Part of a small language model's weights.
Size: 8 layers, width 256, 2 heads of 128, MLP 512 SwiGLU, vocabulary 6844.
Architecture: biases on query, key and value, untied embeddings.
Training: 251M tokens, 7657 steps.
Each number is 500 + 25 x the weight over its row's rms, rounded and kept within 0 to 999. Layers, rows and columns count from 0. Numbers have three digits each. The size before them is the row's rms in percent of the matrix's.

# q: layer 3 attention query, 256x256, rms 0.0553, rows 131-183, columns 0-127
# k: layer 3 attention key, 256x256, rms 0.0533, rows 131-182, columns 0-127
q131 100:519467569532485502524524534466480496489513496529484510519515513493499496508499502511473540481495503488485549494519497498526444484488483442485523502460495514524493489486520521497545522498508496495485487449511541492473489482497507499528491513476532528501494493501494518503512502508460497482511514512484512484486517484498510503494530542522461525470453451500492430495555539503490535493538
k131 085:485536488466504507546521485472479476488503484477493476483490470483482489499524486460449515446495501497515486505479487530522518470501510503535529461483501492522489499469452480569438504537502504504496503512546462490517528508525495468526507522509503477472543479489509523464509482485541498503485453517496505504504503492458535494517487527515551550468428504491539510495493477482521494512533
q132 099:532513530482477484506471483514499495523459494500443501522491459523517514490450520512501549501537506470478526522517509502483504480529492441494471504448498512485512505530494494493505512500551524475493509533525545487517518503514535536501494514490535467495490477542496462499503549565460483503484534518486529519462507521494506544480510515559518523516503490460463448561525501528501540525527
k132 093:478530466477503488471503506489533503461481491519510499531475528533443536521502503540534473517532496502477482507498517500486492523470460466528555509501489480486508528490485519483422533502492506526497512457486458486506526512496554528515453495483512516537497488524505479486528510471495525474488478491515471497518475457489519485490494464510486528534514463506523547469466504545516484471501
q133 111:511492511493521531504521486495453490536465510467479546497471491490511486508482484498512531455495508508491531475524481521520520511511473514501481515487488509505541518490544463482481467461501460462511549533493464501523493498511490468497524476489443507494486508544418507497495535530526487469502509500491524503500530518502508481535471517516519518554470518516485534499530456499501487458544
k133 111:465497493512531508517485465491515513461533464526536509490472472489512489472535478489524543525552498502493466527469509493492513472476496563477500476472496495492490488518507570481514503503506493511480545509516532471476535507509550527474473526524523493487517501470517510537502482467524549508512519528548494492489447498505495506518493406505558535494484469492518495507522534531528521491465
q134 111:495494504532553478523472495528452500534504511516523492500511478494489545478535512509483494509533480526476543535497451515533510503500529483508488509457515512487479470475538476515468483473470468476544508498513468493536518488504462470508506501474451498490482473544488515435524499511498489489502548478501490529503529499528529502538476498523519504505474552508501516468505433524500470466529
k134 101:461522525508518497496488470520486488464488461523486546508480513482477506491513443487504539521514534494507474513525549516501519487521497556492494516466501506498504518510476528521511514523500486484457499476549527474488539499497535481467455491515492515522517506495496499501454468482510533516506491519532493485486458510480464513510511498529523497494500454516518487539512521514465547529472
q135 108:526476530509483461526507498508478499542469508503473499545502466486510514523517502515472520480482466483484552528522501494499492493517511471496495510465495465506500530474543501483536506489502469454529507490520514485501530501519470493533537487487521502498440453539471497507538542538467498486499486489485519508463487526527496489482482491512493510511500521513477473528544467468492465488518
k135 104:461528485490492474510474533518525514507491452482503506479484498489486534497532475493538554501528489486485502544507466484481462494493498476557488529484474548524479530503503539488505538494477500490468471470492501507457497504494526502502467461496521508493503519493468508497453507495485530467528540505565472519505509503513483537521495485438505503527535470529523501496478485514474498474536
q136 104:551539513499487495505497451537518483541503515495481515551524478497528551522506506489473514494535519493520507510508512508491478497522523457507463503469496502513515491495459460490513518520513525503512480538535503496486503505536530498511493523488476498484455442507524504497547549522483467485461520487478541476481506485487515525539505525527504536473525486499477451524553477479470522506518
k136 097:496528504498495450490507472467491506483510518454514517528484481521514488479507495512499541503513504466468470487503506493553457480501506501510519478545475514498498502462493522519460480524529503509530526459466488488487503508530503448514508529538551493512524502534483530462479505495525474459538467486550504505525525437481536477509464479512479526520554459544535544513457524475518501489517
q137 099:471535475510508494487508516448517509453520518484512512444510520500490455465495483492502474490456528513508468443474491491499483523439486549505527466535493500486480514503503521511476483506482497540526491495513518524492476502481499516498502491553520498504525501459509506482469452458515499521510496531476492476538525503487520484518487480511503521469519512479517495484445537553495484490465
k137 096:493489518515484511527519474492499449518496482503503450463462488506526476514495526457486437504437478489564497479508502566529501491477518493486508520522523513509512456447525492503519489484530502505536506513491482476483484511491483505524521546490481430513480520504506520519521506512515497483448486521436518495477499528503486472496489552545479467457473539484490513470491464490537457521499
q138 111:428482495480534513512514479519480492448523516494488512454486543504484468479533499496517506479480483515522477470481527509488545497472477532538501445527521488497500537525486535535464495483485483493468497471483496515518513511475476505492538473520539497509536512495463477522435466490557505545473458500503468543519532482480521490482485491481525473506549514488531525488446520504507448492524
k138 089:527444516476500466516508492489522533482484509486546503496513492504498530538471489529484454476483488494552509539509508488465504531527520518442467503468509494512494479511527532468555471495506475450504477516503497498498525513523509529525471505487440447472502540487483483544526508515504508492492500518492511545484479503509452493486510511442560479457459522496483542486520487482545525475482
q139 112:465507452502463471482490516499490506467500487523520461491487516517492455525483491487557488485496515494522489481485508504461492514514507508495523529509503522527433522515488553461497530525494535485459496475478505486479495498490499510479481493483538501487516549499517465553452458488491491523484531501550479478501495477483494465504505462483485512507482471454520549509501559452516487485495
k139 107:525499508483488554481492505501535551504498529545473492495509468508470495546474540503510477481485514510519492498478476469467534468534529488479525481502508480470474488573472502511497483506470517529522484500506505535534510488501507524510491483522515527524468490522571490443492506480513481557480497512456499486501508488503521487481513469514471463515436493506507499493502514514478461526510
q140 116:531507534511481527552471476498501508507497504509488495533487532497495501480514493511488537511539456462542541486557515523504536487501493509483483487481516445487535502524477488502536474495502488483523507512499508471476487505546496519507505528506503483525539453533490522498503553551473517512522486499511535509491483503513489525472459528534540484502518492560468468510503418468550464527504
k140 125:475505488522529468529484506502511491467495468483506509507511527518509466481541513544508512486509475503467489500523482514468515535469512511525517495483504511500517504477533512483515534502511505492468470469494521512452493492519485485496467509478544549507489516539438509536480489494454557485523523486525518485478542515491499538479498470485492530500524518517498530484465501517544558523497
q141 110:513549492481507498494505544519557486505512502549500527538502542496456465523538454470512486490533492519494526463503525469498521474482520468510492529489494483561460493475470552506521471466491496523467479508513487513482526518509524482515446534490515493496517473472557492495508501500482530553477511496511456479501474473436497518504501470528491524475502507519512493538493484499497540518496
k141 102:515482498546491487490464475504496512525513504483542490495518489493508505496472509515513503469465494438505476472475478486501503474512476519497519535518499521536573512517512465505502501515525535522530508496476521528470456450500468464513514528541492543543445499551525511472495491452442508477511505474486524475493544482491560484497506502470470525507505533495497503452514505491512478486519
q142 104:528498478501519502520498514529496488527532492575470481524507504486534486500545502479471468527485475528493522513519493465491490475531528481471479500484501486537464506459493506484480492524513491537507502514534491498485471494543547524517549541532507479513472482498499515494511506503485531493530480500506508486471511486500519501501485454469494506534493477532493469530480452494503510463518
k142 116:493510486453498493511457487532504526458468510506463495497512504498482517519479495483525518506485499476522486449490494504498516472536462463526517483526488523514529514502491474505525504513520494493545530497486465464492481484489439468487523532493481542491508474515479453527488480460483505531475523502543513421526486532464495471462487541481479555470519455492490513518518500477493505492505
q143 102:492551511508482467490474505476518481462501471505533482446508527514468441489505470487490509466475546515501474464471504499489495532489468532511519508489528470494490496509489501493452461548479506525498456513524514513496520517512514518505482505550501493498536499522544459496477438477520504518493486497498495497522538512470549474529509501506534493493518507492553491470488506553503516525519
k143 109:471483475480447464527561503460508510532492512506491473491494508521455495523514524536474450452469467523548497441498529521496515511450517461470555519522509464510525462507508474529501493535523536517509474482518530517508494476507467532513483481503547474523471491501510494507504502450473508482470463494491529502496517459455517478445476520505511469447501520503530549499483512472521504523462
q144 090:519526501496516497441502488480474473531498480474517483493512498499450502495502504517540494546524536443498479517470503481510476513485468540538524516501508522462507497527491491534515474486536532518513518493504494523484532499444515496532492486497434523475519512528487494457519476511499516475470515449501510479516497521500481550495512507550493537503523539481520514506545504535525542551476
k144 097:511515444569481537481529528476522478518491473497505513515524497493502498523498463503496483470492476542478514556512504498539505495476526504460498498505499477539495465489538497506536503543474493463481497516555474518520539525505514532497462456507505458490494469496475488460549463494487471502512495502459467532492502452546503502537504528527476474465520519510504487466463491466481515509502
q145 100:486510501493478530440474475528514480449522511505461533481539505451472478505518487491527501466494557510454462473452487477479530511460467487503495483511489483502516502504509530496502497512527523516501513498499491497524475557510498487462467510517466514542473555535494510533461487485529471494466510484529473512523498507485498473558525441526484455498496512465489491488518495531469506536523
k145 119:485496501507506497518559497452504468498513509526502476475529464523500439485516483541460465490499468521524525483468528523504500488483533523477566534541503460485503489490536523507490483542500516535504485490486505521510548518498502526537473493505530486510491491500478529477525495503508499453522452522499522500534487476495493450493452459510532476472486521509498531473476504497525473538442
q146 106:486448481534537529513472470517451519502465481464536478497529505520526561478477518548498499525500489465439493523496484519498547510506485526526468483498467523475512478510561456495484501475523484500506554505500477495518541497517490535473516483477458482481461503477461536472547478488522493465521491497491526513479488474540501513501514505513523456497526532486499503464510492489487548457490
k146 085:473511473544507491529513579497523474484506495526516530465465517521492518524513467476464543519499482529497494536494530463517509478490501494525474498499515511529475518541517468504519478499453493471466461492538459484488527512526507482492480517525475513533486475470517511489519484523529496504468504539478502525503488517512499533515538533476480500499552504511537492491442483502485547481497
q147 103:470509499515477482515505503463514506439516484521528498465532494466501474477460481523510460467463503488504476498530534529512471539457494516499474477507508462511491483517527471493470508501498497484489472515525532493496516478501503505525504477543567477537519526476524516523483454479546510506495477494483514538504555442470540466483547523499490477490503503473526494463473538501521532440515
k147 118:490496488527470482560520530492498514533521558525456500483485524537478541526506519496507470466481474539516498478502529501476542502527486483499546508543524464488518448501522471504501488477503490523518477463506537490540477503495491534480528532476513507526482537502509533528502524457477497505459470515443498480489515503474502487437507508517502432490518529522513504509477513495501498523456
q148 110:520489524525453513491536510510510474463511504518518536498494504484491423502507500469516457480499548534491470469492512496483471485526507475460509511474512496548514521447485518489456486530499498521482485494491545493486469474513530463503499523530527453506477498515522484518485487458499490522494502526458449481520524524476520490520506486480507488500472477503491485522483519554475499496523
k148 099:514515520453518488531520474488535538480506522475495463511515471468492463496502530517485465483473484509539500463468510522470502476519554508475537546528529514512518494513477506561540499560499521496525464512445542516514483533491478488538497497530512519500474454502537492492494507478491484515473482521525519467505514477458511457496465489519475495443466518515505522473513529476517446568473
q149 099:504486508474508495528476548510512533501507467511482484541504510463555506498483482526505512465498464494501536525518496523519521516465473530523476474476543455497502475520519479511540534477456476418499512543508490488504565517497486536509520489516492510503519486493467477532477489489552536466549507547513521509487488461501505512488522500515543456500484509509482481496532487473525497464516
k149 108:537492535487472493516494484504520524494500497489501560542489501509502502516493497475525546503513506495466507455518464474447547526569515489477471507484482504501476462489477513509517482456501494508518478472501506479469473470476540496482525524503512527469536512539527483520465544500498532500503523518525476483476495549507492538520511486448479520535470491525456465529500502478513548504525
q150 108:528485452507516469524499500541480517485486505497506481497542480483546590505475498555459546470488494479481482543503482512491502518497479504525509456499482511483502503515530468550528535525495493458480460513566446468495517511508484520482514456482486539532479489503470525521458498501506523507535496497534484512504474484538529527503511519484478472498505506498493478435522517497482540459520
k150 105:496514489534478502511511545497464492481488516539502515469455515549512511499501521482518566532522482505450510491529517487513532482530477498486514463475491530531489460538527522500471460505466497498476476506517491462528526476470484479510528481482479523506531513493536493517497473552538520541493490505446468505532486505533499545515533537474489488498517479549514458503479507506482541457526
q151 099:537506519490519522511510507513484524509543468519473510534461501503534555529475532521467527534540472483465503547504488471494488470549501537501486512529487524480487490523485536488546487506502497500485474506471461480479516503518507495480473508490515531499527526478497493509494509530457519482520463520555491491510431536517489509473468499454529497491516455519478521489504492483516499481453
k151 119:525516471491535508443488493520494482494507513483524502548523489484518524505512498492495505511522512499469510556518457469522483467504498496534446524480471522503479526508467517488497538505470489488484540501523427461510494514507508501490489490500477531462490446468478462501470499550531462517513534493523455555514463470524494526532510516478488545536538461500477500518489483504478490437519
q152 092:515484467473506513467557482568509479483462515470461556471500511512515499533483532541484459519471526482436459512443455455486534492519511498518507532530444517515506527484506536522504524522532553493495518483499468487500479507519531477510475464506532531498500531484478530529494528509485478503479495472496465508515485526517485502488505489486471547515508499490473481460465491488519514472465
k152 077:453571501513514490528530499475461502518514530516492491506489464493492516513473454488491503469501483561470498491514508505528492441507486523493514473509520470500476465541478473507488477483441486499486468528561458462553552524509506506513507472511482512523478458477507513513527449492564495523458480530499532513535477470482497492478514520516529486512480500510489519485500465541515508450489
q153 096:507519433472513486524518521493494501485479480486502486487542435495540473473493503509499532480501510520524522486519511545497512501469464485523490482483467523483522473519499426505489498502493474462528475516531449524526514485489494508507517494483516508493484436477457516508488515527532464493495476496462490517452535469518466497517548501530521487477515529495494502468480500480512492507543
k153 107:494497517495465489535514466493498493480492501522485470505454517527491515518530510522514505588505512488501476491473514540464502525501478441461563441514507523527505444505517504493452499477522522509464498476486548488491521482456530517486507495488504492520473523526524555528540521475434535492520492452470536484497508532490503547476500498503507503527534508502493498513489505547441508505483
q154 105:530508474489502477505528505506508529504468517471497503504466513541499482495485489516519453508489499513506492477471487459481457509533547530530528490550516480516476531485449538537488492528521492478481478499458512472490488494485524471515487504504572491482504513482522477516460496446482495557538490512519489465529503520477543521491482537459471513530472460499511519535485529524467484487517
k154 094:559522508483449549452511517489520484506487507481498514529433532523473497523513517494510511504522492483477540463476488497509500422471463480467540461486476495481524504524512490526499486506473514520524543501492487507529459522510431524484516463513475485488508527501510470476497504528506499517514494511487504502502486474503510460498484504490490496488518514531514504498474505496472454523527
q155 093:478483459508521452491480518500485516500495491508520452500526513498490491484516485520511463503517487494465532512489519545509555539483513497530512470514488491529532507498512446537499511462458485492536488530513509532538529485508511520523516515543509504507483462494492530498500482450516497509502507463429514503463532469508545512522549466532446497492523546487497457508469505517530479479523
k155 126:494456528500411521531512476486565515513487489485504511520476538527475521528473484487493516483510486489516509417480501517469508524513466490487529470506515506485476452452513521466501471496505511528492515485462503539471460511515496562524534481501491487524514536515547475503513527478472519489469487510499496471486506488492519487489481491484537486445509525520523511500498535446487464522488
q156 094:518471444484515479537509533500504523508482503515499429510551459475507509482472526559471520475528478463517543552531519549500523515465476506512500509464500491494493478550546470505511526491469473464509473528537496502485525480530471548524512464500486502464482489493484518504489507489546480476546508479472501519513534435525526506522534475523500466484505525477484495499526469502497495479508
k156 098:566469488498488480496495528524516517486505519483502511570489527493461523538515511476526537502512512463462513511511474492471523526519491480500435492487471525500517491494464488533553500455507503470524516472465479469473469512476507495470490453520515504471505516513537488498465495502497504513511523517518453452461476492473489530507509522469492510513525483528510502507511496491451500521549
q157 111:475508540495497509472447504487475509526474498455514466479492500527476440479535518457514500510498524541539504467488460483485495516513523480485489537487485506505476504468512502481475521474532515529544530493459526532540457506494476537505500506474446475483491532495530464462499499462513484469475546507499502493497511527500477474541497439498519527507480518457518509530507488508483485558509
k157 129:512505528470503474456510487505483508439527483506507514497500471463502473463519476474495499529516521497523465479498519475538503500433493496494452496487499489515520485520494526499465500471472497531534530514493532439501520501506533466499487511544519453492520460511472504498464481526542506447511462497536499498511456503462477479500462491539526513499475462495471524503514484509510506490500
q158 097:459478538512511495514473499480509494485508466512522445522487507489459499438515446505474522501583454476506526518535534520522528504459493506519488492472535476535507477469512492477495477473486507500489492514481506537500525474514482501523528483496451469510507521527464518503512469470512542464510498509492516538516502493466534491535536520502519510522540520506531457519502455487520485477508
k158 090:535477504508503532508496507535516521460516482437501542553532500502480448503491444489502527471514514480485486484484481504469502504527526487499473516514476532487528487488483471538507506503503484473514509512491501461499447508514503508485459515526543468473543493506488514535455529547488508497489522497524505469468502503504488502524482483479508518474461508479464491467516504456534504557514
q159 095:520518544496499502480479490487508501505481507460474554513456530529478489535509472476520457507485515538501487465459487442495482478527526486529465515513482488495470514466487567505510508495531529516497481466472516494480461503496504461461488544511484506519497512532534460508484523518492520511458508479535503519505480541458470510504492495451464528558501486507498512498506489486480499537491
k159 151:466524506519562500481495511481450458491525501537490535478542477483539495443505448466506507497507491514463500550501499480554491482470478525504497540507502462514488515506520512494472522531475485480499508480536453444527516507499486513494479513507475500516513448483428508483475475525539469491506496506503479537528484494529470498515500498494517509533505455500500500488487460480538496453485
q160 105:463470500497482532537498533501509500508510495495517474490530466480524517469485496517492491479597495499498525506509504517522486513446467453467466497457499496503544460504504441476499479480500450500515509528469518533467508513489513526492476507507502467474483492497461512462542509544505470452504482476470523514482502484490492485542474497532513489461477494504490453494519470482551482525486
k160 114:569486505515465462495542491503514505526493514494515444525515482450474479538540547510510487482456505474536489479509531555467504486491531476488514496518492520495524489503510492527538523497516481526557512487464540504482481490465483502516539522466505498484525502529492509504516489493521487493539512512498520448461483507518479487536462497537510490484487506500472530511533497527497489535529
q161 082:550509504475481464510477505521523566518500515461494506541497497512508498509484501507510492466517533484477526509469492479486464487511554490535503523500454526517508486505468536521527504516514489464498475512474511478461466524504508515517480498493527539475499507541458484545510503448494473492548470470493529480538486476489499518520512545455496508515465478467468508532489477495462460501516
k161 135:512529496483534502475512480493467454500511515504493540520477487529523514501495491457513532539522500499449500511476469483526514463495489527505503469524481488500531508540536516523513507444480515502498518484510455496525481495497465488464501477501475530480524504489470483463451517573530470514523493511501439497500460493525490517490492517523516525551545491521511489512485468521475511475520
q162 092:522507476505495480506524495519480509460519470536506513545538497479523495490448459508493514438543519469469499521513553497506484481472479512514507484487497482504522473494502495517474466493459461481434477497548496497477513484506486461486481475547520496484505542512479548519537498465495506480529457451439515549500478460501520502511517499500529467478497472510466506468459468481485523481508
k162 107:493511480524556519491525490523452493490522524479504524538567481456520499485521478510514498453500520537454467521478483527493503482493491508509453501545467504499520517565521469480536540457485502488506512479536492464500490512491507501485485508535504539506508486492467514520469504506537496474476526517520490524501480501496473497497507510506488532514514523468482472502492512492525520486488
q163 098:496485519545476459526485528491495530468506489539529426510514501475517481435497443491472551477519474505510540525468535517509524520457489505491526467462521437538513466498517471493501492540453501496495455539509529528512524464485489553503531502533516467506527525511506483496536473450525516467509481490472505502527503480527505461540536464533506466473503522465533467488532498498527472496507
k163 082:533470498492507497449469513506507492485509515483503559535488537492517497495519502461533515491513510498454484511492480458483519480476502508513448494500460519499518523486509497527544517494485485474499523494472444460489442518493488472479478494527514484478526517500450463517462515523514502486507513511511521477471459511513469516515476520474503535501494480525476497530502497479493501512534
q164 111:512477516525463509499536543528531516473518544537530482536537521514488474472481447508498514469489516545525488465462551480461514506511483485478540465503519474512521516486466496487472480555475485477476485502492529507536476448496534537515535512513551449529505498500487521521518512485523480512493500523518461500526527491495516463505483484513512485519469500472525480498527516534502471507513
k164 063:520483480492523531477486489515478514491519494521505540499494492497510458516504511479526543508504491507492520505481491429477533458479494511526475496502499495535554511465481523513538503526504494506506510470438473492525455514491457486475487521509537503507516545498494505492482483519533478502490495515482482476492479502485491501529483544504459572529478495538485466502484483500500504527525
q165 103:472525533507540542471491456540489460498515485467497532491472535509492521531506498459490472502526501493474506483537489499543490509495532489477467516493480529491538503469481495497496498453535508509485521475501483535479504520514483451492475526491472479502493546505493501509544506506441527515473506480455502538470482526464495538534526486491537500502509473540453483474456479496479505507491
k165 079:486510527577481527548509469511479526504495496517499471473553497473505481491504479553495481467451502499531483485512527553502495505516486502498572525517527506486500507521507470485477492523519505522471480489534563506510529476521501526549512530494498517523495488502513548532512503457506507524497507493489533500500545499497488472481509485538504480488486534444511500486531510532512532503492
q166 101:516471519489471530505478516495525544511464470507518444510517468494506494475498520544495504520581514506540533522493509505494508513514508467491494483454507502542545541508532507469536504520509499519532482516439532543509515455479518557514490506492496491470437501524534499482464469534529495477515513505490527516490496487496513495521506493466495521466512523429476498486553462499521502521484
k166 103:500523489472481472476480495495526502507504528496445509494524489482496544527505521481477478559499470478467497478491496489525494476476492526502499473488483505517479468463514507524557475479538526484547499506462460519493494551471529553480502499504534497475516514519488464480486495510512456558485486525512475455453483495514494539492470535503489522493509504513509502537490466496459465477524
q167 102:518520504577482508475542502511507475455519494547524495521513520497471505489469486514477480475540503482470477503518562513508498497518477509519530478493527479519544519463510478516483444519507520516476503480485550510470511480486538501490489510519532439503537554522540540521537481514486511528529475486483493519525478503454515480517490519527508472507516483504515477513494505529478506517512
k167 080:500483497500562501474470489520492477508564533459525545498531467469494487466495509481485539498472503542486510553494490437495510477475533533542445540512500504510498531479470549492535508528504492478474491488508489489506486536493460477492450495500536527494515479494490505503483484495535486502471522487506459473497520503495482508498479520478466543521500495520524495493475479488510513536500
q168 115:476459479495514463495484494491492494483529510510490487502481465441505523477512525503509557502495499494467524523502463548493505532511458486480529480479506545503527464529541451467499496498475471470511504492497528473507528505496471466514505514517501491496461503480456497490488497544498468463547536515480496542478523489561521460500506533512501451479501466465484475489536503516495473488506
k168 103:500534490455480525489486501477502545543480510497488491505470470495520547539500526514530475538515475517487552463518512536479508487486494505487528496481506503492467455518516505454490496467467514469488490535494545509515480491492496554496512445460461512449493512501502481479494485496519455510523499518499473494496489438498518516436505520537506458506483464503533516500536492542485469508564
q169 107:517498503520463514500539521497518512495518505517528546524513503499547481524457478487481514520492507526511468477476518462487496467508513513480512510521491523508530537521473480527471469537495471499463498484450479520524464541486523516524523514516526509545543452497460539515501516540495463543481434496503511481507498520509506496535444526501521539480479520507519479486491509507529458530519
k169 082:493511493480545476462488495517492434511519510504509559499437537487519467487490507499515533530536503532497498559484501461501525467467517527500467480508481502547518494512485483482512526499526487508469511479533506480517479516458426456460510507494487511525495511505463493514480494506524489486517492520490515509489513539494459520492491537509481507531515481572503465526448479504486510500482
q170 120:482488525517474487490454480507540465521488500493524533547500513495496479508471484486504535503493440480529535515500509541511482500439500509457485483483480506525514501516506461522496502486508512491484491477474487553522506525491493489502538511518470475494536477518470458535514481488465505486479536495521499490473524508530503492518523523494544534500482503538460502501550509466560493499496
k170 113:494504458506540491477445533510483507511454507513514552504437545457529489491472508516532508481509502510502510553493481445508559467513487534493521505450492485512499504514527503473508481469490483474487500520517478480497485491511492484471505493537469497499521512510445484534471502525512513488539506481481546506464498547516468466498510507544487468479469517494481517504510472488537525480503
q171 102:523503556454501518508507493487501488505433498452487532505491501536534487512512540503487489473482540475547483474538506483496467499502509524489507518480536495507495492446493559482501516461548522472482565510482494482518481515496513457514512484489507495481521502523459477508466482461529514499498511533543481495495518533494462500486483504511512521505498507497476553495455502525510518517481
k171 103:477516511515490495518465513540465497475508457494487454509520489492488505504522490530526469479488494522518461435498502516499490490522493465467555470508496474527525509508515494533461480484521513496487465518485533510506543489501572513497509507494533486499491513503538484504540482473443542494534510465516516486515471520469492505488514458525483505493480530434500480541524506590476537527504
q172 103:553488492510501489475487434481498504522511515508476444530484515440459570511521516493476502490510482456492525545507466512483527548482503512485493490494494504518492494577509519469527539511510520482483527548575481478459513527512456541521477472478487488512481524488519479500488513512496505458494522481475522473493455521524536521472469488551465503483513475478460447514517479487431500469516
k172 126:580480528579496515499497516484504508517497492452520507519533478508489504503526523497504565516479498502499491487537496497534485513528504558562504530505498495486540496492526505531528457507481503519549514471465490538487495500539471471556551507486503498513494511527515507467533498516524526498506528522505505476516491505522518451525519474511496517485462538526479496481497492504505507560545
q173 106:502457510520495495477498512527527500508556511497562540545505542489506523547463498497519500507474497518492480499496525528478506456531517524474483482511473558486523574518495477501522514522476476474504501510452499529577508513497543478514518569526512487526514469534462554519517515557457470506500487509504517451488533509468512458505517489468533523491503527538469517501535503491544472519510
k173 097:473493478509500518475480482506510479491479514512497570511460522489509475511458505488478509521494482508513539532483489457483535498486500534486503528467501503504478490482507517442495529500497491510472526485493451477476458495515471495469526503499500493516516521503445477516451508511511483500492481489509497511472488522508495500493499520516467497506512496534509472534481506485520491458486
q174 098:457477468485540509526530521514509459446558530542489556512522506466502535522475494524527512477478510506472504523512514534507471479492479520478512483518518507479529503505488500468494484472437464463477520516528488480530526510526511460477499509529561517512482464475470559498505497525516489499529488491474516539491529445526506475473516510497494475506500484505483512492490504536529505448516
k174 111:497501464489465522548506494486481545490481527519484471543543510511491513543523497532545481462505452533489574428488511557460486498492514447463511499519518513444495515494490503448501523483513507511498481501455495524512510476522503558492511520468502501496499537479490481521542491471491508474504535521518469521526470438489530516485524480472489471477490523459528525529532510527520474500492
q175 116:543529497489514477521483497483492514498447500483455446492509499497485530515525542487465556483454503474523496543511479524500512526488496515512495484487531496512458453500514541505498546482528540490501520527533469465471487510521494523469560483486478512495515493502518423531452489461538514474485521502536477474512496497541484485472487509512491484516482518494511501485483497517462535473486
k175 113:528482502521488511490507543503480493510516472472498512506517495519479503457504502512497473475547518498505472480514477468516482527551512482524532505475478497503532508463494527564491452506509507493528478509493475497547534475526545483503475476487525503491493491497541492512529501554484499522517511487507470510534479487479525505505528447449478526481488475494494506502486488477528524565500
q176 110:519501490483480544502485491487556500518446499495492503483494490522484441500505517504550444536518496486492524474490503441507473522499476492530448510487495492504507497526453511535508481488533494524512521474471513537468461511480508522557488452488522528475511490489526480505505507480536492535500501523486478482498502509535473542484476524506474547506495518515485482521487509482547534501513
k176 112:509528537502506451494453495532515462527526473517526513510471512486510501527515502479548474496455514492535473509501485494503508498508506506507504485513497477510489537498497491571511477436541473461494481525519505511483494521512524494474524514490515509511485512511523498480513500547493510520524507521515546447442519530510451532498477509518536530505486511489463505473455465536477517511486
q177 094:512486471455515502492493517498519510514468512485478506498522524512512490530495502510530468515465492523520485472453490456464534484512497489515485487514478506473490536526477541536494531520534515488522462454480512498523481490494522504520550490506539480508523477501482488498470528513508484543440497508509473495477506518492464501461509507477458549517487512480478539497485525463539449514499
k177 091:466489511465479509488485485495508460518451493553495536489412528497515504512461514480536494510504476516526505507487483469505502492487437515458516522500481468500474509485487502505510484478488495505499533482492448466513463542488496543474527487474493494542491552480473491488501489504493486543507458506476520525494479482529471533519504492530523510505519458551512494514461514477488511494495
q178 094:469502497459498525502476494487504507543484521505474501478518517530480470504527488505505466518482485541548504472460513448464524493511546502511488558515489473472500565492475518529512492512520507500498467472462508499514502478499530547529517504491509523522513482495518545484466498535510487543449502474529489474493494530467492524492495483491494553531510526489517494531498489470528491540482
k178 095:463480448515489477488535501512500500501490476537495540479455522503505466480451481459493538510511513485476501504507504499522506515476461504439494493505508519532519492456524496494506496554525497525514534487508467479512475551478456554489539497493526458536518477482477511501465513499523508522490465497441525469497493518504480505520488491513516495503555495549510486508441516466496475443476
q179 111:489495485467496514475455505484464510487556521529471476474544484491495494497528490473470535524498527530550464519472491498496525514527514488539497481490508478466481525519514522472486492513492490506550497477465494513510478474519505527486519540515479504511512469531512495448440503551499469468472506466543506472530514519489485447520466441538500512516505492452538489477523493529495468537495
k179 105:479470488450495491478537492481479481516492509493493496473541482501502467470496531486486539570544481498503506517501515498524496517463464503508444506498477514521519472461470516477487527508485491523502549495484497476506497519467433475510509491513516521484518493467478505489461459507558466495480442476485442467525531495469469518473488533516515494512518417527504511521512508477533474495507
q180 097:491500464479517467515535506518535500479507524504517496493471529513491518497467458546504476480496490462446514503520543476523490478452500528504523486519490507507500470514454475536495463495448482462456487527558466505478499479486513464530477471508528500470495493491454525544550513429496521531529471493454523505499463440492503545496521539495485484510498495534491493503458497493480507456514
k180 107:530516495545511545523486483530515513491517487475537485564532515533481492522499461477505523459476509488482512471463462522468512488520532494487510456516520485471509533506518490515509487476522507518506494513493504537509497489549511497501467527527495521534499557527526513512559535501466514466503528487516540481472496508510522502522525456461488530498489572470457525483522495506475526520501
q181 115:497493466506482472501536514522508535531497518506465482517501501442476527489485493536473486493555443453451523523491515463479534490477471473518538488538475499521513460540518447528536508532522491522480466515527496504498501498496509524458518458468529512513501541485487482559505502486512495501476485507470481499480493512517530538477470546461428469480515468521475486528512506463499501437483
k181 113:520525462501533506487489523488523508530514514508523563559466509520488524516468491467470537483493516503474512544482492444488540475501507541513457475497509502482504498519498487530538470512505481476508505526520485499507495512550496467514474477484439517526481546528490478497467518550515485513493502549500507486488458494559495517522496481450519515480509497526510510444481475467463506519527
q182 114:520511470537510479456540449493463495503523496525473486526481501492465538524499488456505509531492495515450470504479498475489520484531483498531557504527499480468517488525495498533491484545509509505501486423512532456518509486506468459453495500501525532520503547499539512517508520535460496529514477466497478513508476509513529505502497513534497473499520423512530477478492504509437500468527
k182 120:466511499486538513500508498476480484545508511497507566474518502502502492473493507479497549501487492524515532537501502475519525491490492516528454496488496498481456512514454504468504492535488482477453499515534532482506497483514434463535460464474463538546483496483499507493470468488535490525448500521512487524499519495539515505480513550468508505501512497533533491468473516453498504511507
q183 099:509508523530509482516490461463492476490508474489473491488478499513521524539497498473462534519505483489517515506548487565513465571494508538476515530507512509470503480497526446495479509480525504494466552489560507496489537519490465524490487511509461460511510507481506528507496516521514487455505516499455518525485492515523506493504489465540553475476501469504526489465502505482486503513450